From a checkpoint of a small transformer trained on Wikipedia: tied embeddings, 11399 steps.
Each number is 128 + 32 x the weight over its row's rms, rounded and kept within 0 to 255. Layers, rows and columns count from 0. Numbers have three digits each. The size before them is the row's rms in percent of the matrix's.

# gate: layer 2 MLP gate, 1280x320, rms 0.097, rows 489-535, columns 0-39
# up: layer 2 MLP up, 1280x320, rms 0.0994, rows 489-535, columns 0-39
# down: layer 2 MLP down (transposed), 1280x320, rms 0.0236, rows 489-534, columns 0-39
gate489 119:202045167144084129181096119073116158108093120124163161162143121199062094144141149141101149164144159157092171117153148148
up489 116:139171128171094105099109145141163085158132131152123117132036166114168143125148156197172086122107147060138156099126146037
down489 109:103147076171118070062143207131100090176080113079116157139116147138181132130145095079157137125099132117129125193091101117
gate490 078:135118131108161123081119132160114161130116137100117098065122120170128104145175147131213124065130117101100104170133074109
up490 082:094107111151130154173134136085134091126134122142166129171135157059120118076117140165055140151118127127129118101133145139
down490 084:129138155173103111090085088059135147075181140169139133109138080157125142078096126157066147075169147082123134117133170112
gate491 069:165158113120191128138149090181125138067148139059134189111129165030138196150175169179111112115170107165112101104154171110
up491 074:132140132199069139108096115128115154137156124151144134125173110137155055161057114193101111053076203110171159113086137132
down491 072:082161108156103100108128100160143153195155098113091138146110123100128021138179152109129115141104130134170149101094120131
gate492 100:094119094148118119148119109122112066140127079154161152104142110116119100127137170090155175142135094109154135154195132099
up492 101:088122136082124112143101057097112078085132177090097125111144111129107154168160110173108098110150130129191062121049047096
down492 098:069143155067140123163112041143141163129174152183144134111172163110084151091046104119161100114154144121135122081114128111
gate493 108:124146150114121159142167115140132118116056170107132140130149115144083127125159184101061102147106104168142112164122143081
up493 105:039122101155178067069096125113123116086156088092084138168130110166201141141143152089183157071099131117124107099194081169
down493 116:098107123163148133039085105158105121143158104105143148173133116156185086092110107204094166121119123176087168112172087123
gate494 098:142068096135090146075164089066106169111089124106140133157118104141051096137081105163114154170089145127086169086137123129
up494 096:101163174116165092130107180171134105167110137132131131124060157081129173137146095120113086143155153129152140131125114158
down494 103:163192158123146110053091095091160087102111133110132092135129107141082107158120134114070048128033122134164165125119176155
gate495 098:077170098125114155120093105129119187122169096071096126095173107065097130146152160181124071156110140122068120109185199159
up495 094:130135085174101145099081053099106115107186154105095121099096083127170151146154103182090166173051130112132095149156199123
down495 111:049144147123095232128116122183143075122127084096089131129062126084106146110126106130078180090106180140118198129146151121
gate496 114:149128110115121123156131107144149196075115149130122171117178086124106175160092130130104157183181184126109122183155120143
up496 108:137100138163093113131100160163179161125126138119182181152125119121160110178145158071154083096184133123152089156077109111
down496 113:123104152124133125140108071119189182111175192118177162134149123098110076132103140146124160085194100138169033145135115128
gate497 119:156090106073101095142141116113140113122133145162146166110109135141053063133114140088076155175089103137118127060067147116
up497 116:097136092123144106133165176176134105087113183103069160102159110121186152087072165138128127133100153126178083167081144164
down497 110:110092123081172092107143137137124110159155163149149115175174088112152156144126073117096147146094108112123146118157122122
gate498 103:101174145143107189115162161142128077081144159090157116124155118171149098135111174112128102112176181151131098193110129121
up498 100:122122113104090133122117087158079084071160182134163165135172165117142126096054057122131155172170201137111133140116194163
down498 096:108163064163102157140125137145163116162149139138154164181122146143137164148127130106118125163172179130138115160109150062
gate499 091:113120117169112174153158124153111083122134107129133080048074092123161141104127072085147105100111114131101122125126179051
up499 104:120178152163036131079142136090209062097135105133119125130102121158155118134146119086231127110102145141176179141095092108
down499 092:163093065080116148139175142127152183148102095120173126189110087110154148130120154162090159078155133099114107117165187134
gate500 104:161128085180048102049148139108137085163157125131137183103084068187115118132134159146100109141080119124162106131150148157
up500 101:116137151120147108137095157080106103134134075097120132092087152116098157119151112140095143081166164152148174110151087186
down500 109:128099150099151136177102143123099115127132143109112171176082192090140121122120105143117115168185085192161169134113134185
gate501 119:190141134155109145165121107149138170092158085155166075145127146166158102104125096073108135107102072151130113146058128154
up501 113:087117153135204131185150146142147164139097175148131181076134110124149061133159109118090120122163177087160136138127124062
down501 109:163155174090163142162136119150105084167128077097112126154188198082135129110082104217111108115118179186160127076112153114
gate502 109:124147092103141122055147101155130146076110086117127149140140134180188083115098121102091094160099194143112120172129127150
up502 121:117127127117117098138110176118156100160119130134157123151151125114107081081120127091157123126175094116102077109127097151
down502 108:192134079211102167103137107086158116149108112187127153119150191135109171110135062100118173149135108148149116126113127144
gate503 087:094110141172134138013165128069075135098112095092094169138181150165174108146050124064153074163157144090135132125143086152
up503 082:129086092158120141159152172126079158124070156145114110087138131126139145143170104107099122130146128109117040169099132115
down503 077:147100113116095084151100145156172119157132151160160155188090046121122138144186073176119132174115049063170084129117171103
gate504 097:080156055086102175069128167106103123108123178160156151162050182115128141191102168128095126150136173183126153127105165126
up504 094:043127093134143124139117177070133121134106136156102117114065170094155139153136160152093146091164168165152136148075120109
down504 104:058136197143129127140159163100120119095096160144059097100041155107131075170117160134124162175182083145125155097139112151
gate505 092:107126155084149117163084126144096195143131107125155130140177150154102095178101148120128060159113097129136122077123195122
up505 093:126129066106181089157159134121140140151133105113107142104110140110142162141142164156129094129072082180089091106121152121
down505 089:089117143111172092034134127129082140098103136123086145110100134157121042093168104081066133172086130161089128105112213064
gate506 108:139172094151191134120159157129078099107100113115112050112106148129091178126172150098124165149116105063140137167084149074
up506 105:148130124143166101126116131079130125168150104156138055071129123085090111147178161119104151158097111125133121130121181200
down506 107:137095107162096104119197155153137127080117117181141149119108111137103101150189153081071133165153141048074129133089139096
gate507 103:074170186154088143147149154128133149148190101143146123153114083112130195057131127157156170110116114098081117121156137171
up507 099:134177141077100141138088114102140175111199119132126157120149079169132124124161158106127134144115151153100135143242125133
down507 116:147153158172085177204081116108134163099155138135130079130108133130140092119113167106193158146124162070111145091200149213
gate508 078:134176077181065153129170175172163128090121141168149142115149126142153127159123138158132141089083054109153147120087116123
up508 077:129126091190094161107160147204171083131140106146151131099163137142166130125127107122164145089112071077119136084119123120
down508 086:116131120121108118089150177176124094149122124113120117139070129121116086139119107101063183098143087100153177080123160120
gate509 108:141104130140155153101103133177032139106120151100112121150084076175134154111172094124126092174158103115113122091156148134
up509 107:154094100126169157147118108143094150151129152097096112153093124147170191141146127149171119178150150101107142064163157175
down509 118:111069157150144132163093157126120148125149167164083089075141101090128160116072154131138161152184132110118149128198191139
gate510 116:136217113109132137067164099141125101175141143116166091132139097123160120122144142104114086162109125087153182182087150096
up510 112:080148174072121134149122129150098149129129115060128100162144127116104130109151114157092155158140119181130098123112099092
down510 107:180142133097100164133145154102101099112092135154167085166095090154167123118114110133133073137152121100086160152162165169
gate511 102:036141159102097190190170104087075144135109121129102139082107062106126111137129088127099135157108094137114184181126149125
up511 105:162050113125121116134107146074137112121107095125157096139122177164059176109134113223157121135118086148121126063125131095
down511 098:183165167093168066124104084137132183138124136123129083081091120099103127137121086171170137175110168148130126129101162115
gate512 115:108196103142173122119097139118117109104132125094094126124109157079094169119127070073167134083101167083095118175101084061
up512 119:204128120187126165162129129059100086169163079058143100149119213076141178109094183121104141220112131132158079071150150140
down512 115:134151163114123149165135128144091102100126134069079137114116184136135148131133190083075095155168135144065098099102136125
gate513 118:163116133133183112053079154137126177077140162141093124162129057102127108087141176126002140163089097193100118125114140144
up513 120:081171156137145090152104171148123131090128164138117126091126087143154104194130107073120145143116167141102101140164170118
down513 113:103095133106117113202156167081140100188104106129173171126173134144131166098158089165143112148122135173131117095125093115
gate514 101:103094125131130121102157156128100193143112143143128152122108138081064144144145189134115124148101135148127129118128138108
up514 093:102203061201156147177128125164151078108143111171146132151060097137137133107119166164111106143161156088104124145110108141
down514 093:154118150102106166099152101104158072120135072125132084138050091135115100112234113161148142190080170063122142122203124172
gate515 106:063125134047181043152131112112110193135081126161107119157135132073078112126189095186117099124092130175121091168143101224
up515 107:127123094125150060083143115121081143112070156146115101116124139127115104124160090156102066127088092170123165184128086168
down515 106:097089083174147143127124077145084128077108118087167135130127109188118084135162098116113134171157112067156160088107172196
gate516 099:057095160133123133191126110137068089104106139053154188127132110112143095142078095092180075135119126148116133123103157100
up516 099:028162140151094123148112072109093147110169097101133111165114153102126149195111116082188110159134116156136125079152164072
down516 096:123077132099161175170184104143150097113157085053109164143120156115202122128185143135145129164124112108130101118105201111
gate517 097:136106177107091137103122112141063118136126091140104129094115149131060131114121101109117167093184113127112142120123153041
up517 096:115132127086125107126111108109115098138076061098160133073163105100076132129115095146136116104120131099150157138114103097
down517 099:091136104114119131132125102127125141129101125145090095159101156127078105119107135133072116079135164141198051093154125093
gate518 075:056157096142054135062095150137099134161087148183124124157122129114085171198108137155128086148110115148140141076164095162
up518 076:102147189145216147132165104092157097093106118113164110083077095133152108118103096084121176093150127130145140117071156096
down518 095:147110112167184091145157150059106105123099108170169127152125148139147137084148088112093091084155127132168128101100124078
gate519 109:098139142068186048117147127126079109101125102099130152126168099108050159122141146110098107167056160091131086099131088165
up519 106:127160178084097131078171201163168130103141116151152110134158111149131112100118099078137139050131154157134069151167133110
down519 108:161153170121176075164175140124122095119155132100073154107053142129167142142149144113137162114146176123147203082099152159
gate520 095:124103129184120070132140094137129120118104150094102157122156126148103165158089124064145159158180157115101095105161142155
up520 100:125085116159110130172123074150156125120111135125140131068145190155110190092077102084136091153106169098111119166143140214
down520 103:155077105152083157144094079126116156137147134172117145090136072105125163117170108110133114175100133103071130201121105159
gate521 097:135123119116142093128125086130059169071123105147068119132114109125108183092078090104151156081114084144137133146158128160
up521 094:059077148106136172135151181124181089196172125138231096114145112127139112129160152184119111133151158111142090137087164069
down521 103:115135090109108150111070149075092151090132186094109047154135103087100070123118084133130096082155095092136132152121144127
gate522 075:139096106139092127067177114105153130132127139125178116164070140132157162135038113054131101149123142155100149127113118159
up522 070:166121141120099129156111149157134094135134110129109056159181104146164156079130081163109161141136150190086161116131047088
down522 071:111138127141122101143089085112139148162103088158101168156161118131124117106181135150113104187136137178142111123145171135
gate523 054:117138147148096098123092097121171197111113090159115069123072104167167102161150130140184129121142096160110088174148143116
up523 057:141108084175179096123131119111111181168149099169064124129065138149191146134129116168157135097077113127132125141163094106
down523 055:097123117147155111093157134128081189142110104103097136144140147173105130125144097182128123134100152075081115080158100161
gate524 102:156185104112092081105152103120141146144059121080170141079112168176146132167155148140092077141170155153098160183133160117
up524 102:102125187144142094147097161125108063111154129162105126145136154163123159104124095138180151115092087122192082062120105167
down524 113:113145095137187087152121169123139164137119105104143156111095162124105102090098160126157129137139104111159088138091113110
gate525 098:133115171165105127123124115177138121123151125133138162160150175125099087145169129184076150173148148121119159115094107165
up525 104:108106152136105144098088180114198133200105179183079077128131116142123160132057118090110097074081122171120155183156122137
down525 101:129139144129187095097127138131165157136134121153070150102088165124154115099170126075107079131164147124155084148109145090
gate526 098:107042110078133163151136083117132179140020095144106138152104131127199163121151083134150171115100165158046194186113099142
up526 101:143209067143186111115102094152128110157118158148123095120152142143153155114174183157134146094078124075143089087143119153
down526 095:104122133151191171142122164114089098175138123109171098107145115150109165150145171117128136154126122145161141148057102165
gate527 095:137147022104091080124146108136142175120111135068136117117121176106108130112137129115178161082132126182085081147172171151
up527 100:141125202160160192134088129124077076168139109198124127136119104152146137168165124129115125135164153050177134161122105131
down527 101:125142103107172145148113157178120046152104192122129114158104164197130077121116144110164140110128165102130066095182096088
gate528 098:100114121185130131174117066156105110140112094139098146126097144141092130139092126148143122076142093156117111144144159084
up528 102:116042122143123104167124094129118080165128127076077116160171140104079106104083148183122097130122096118145120177136185064
down528 101:111094151130140143119163081169131140092145095084118076155089119115155125100146133178195156126095116126097085170158079069
gate529 111:133094117163064172108154138123155133164114102082054137142154111079113108096078129100123142093193080099116069140173088100
up529 110:066135131183133144170108163115156111162095108152080154207111124116093178148110122089100151096151184101095112086179181103
down529 108:089143124170127119160117129079118130122134108119096179209150119109141184142145137069141144144141176134067175118189135154
gate530 067:161091117164065080115080113108094092160166090065139098105118168088145154198127155136155123105095141124113116098126100155
up530 068:169105117110064116113099112109100081148122061087104085143118154100142107150144127166156195096082159146094179147079138165
down530 068:141090135115133114145127104143153133137103057108146090149122158152141141106112176141117145124063133119130121221120103203
gate531 108:123140182146120123088097074091119125118086166104123098079105093118111168151183144161093116155123158114163136157176148114
up531 105:197194167088135139117135106049185064145210112148136125121136072117118108123140128080152127184156111171097086122102123133
down531 110:155181128105110160109100095114163123117154168118134137059118082110073083132144161102130084057176200122128110191134100130
gate532 110:073146147131101107144160086101093104129055140147117157181117115135123124182190134178159088153133180136086117140172074133
up532 102:099139161173150128140146204078179160079122225146114071130138096099109170105129055151056102142103125168197112124122114145
down532 112:100159096136170130186108110071193172113107199133143172146112070155111170133119082184141081157089132113210203096161178121
gate533 097:127124117103110105172121150173052171164149179104118201096172122177098106139141089176167137159182144080092105096095129160
up533 096:171147130171092074109164150109148152139196069140145126124116098075130135116093170081071162143072118191169073092140189112
down533 096:137085136094078079139202103089122181163163117208127141111159136156138125111125168150141108116170082152091084092130199121
gate534 107:178163184158145089150129108144134123145084163135073120115093152127115128148102148120127065128115080113153122154132082106
up534 116:096160073134083176133162128084149142179137138154192147166142154101127110089145136089135150146149175189066090115143168169
down534 108:151201152099115130103161127125129088191152111094133200144143133090146122081175161099124089122209159138113128093095162101
gate535 091:130112107149131154140152111107045152121170151075100087151142141172111108109079175164183161115088112113156139070090130170
up535 095:117116101090080137144104082160045185124200092088153142141123166137102105106109153070183186087124099130136146124170106190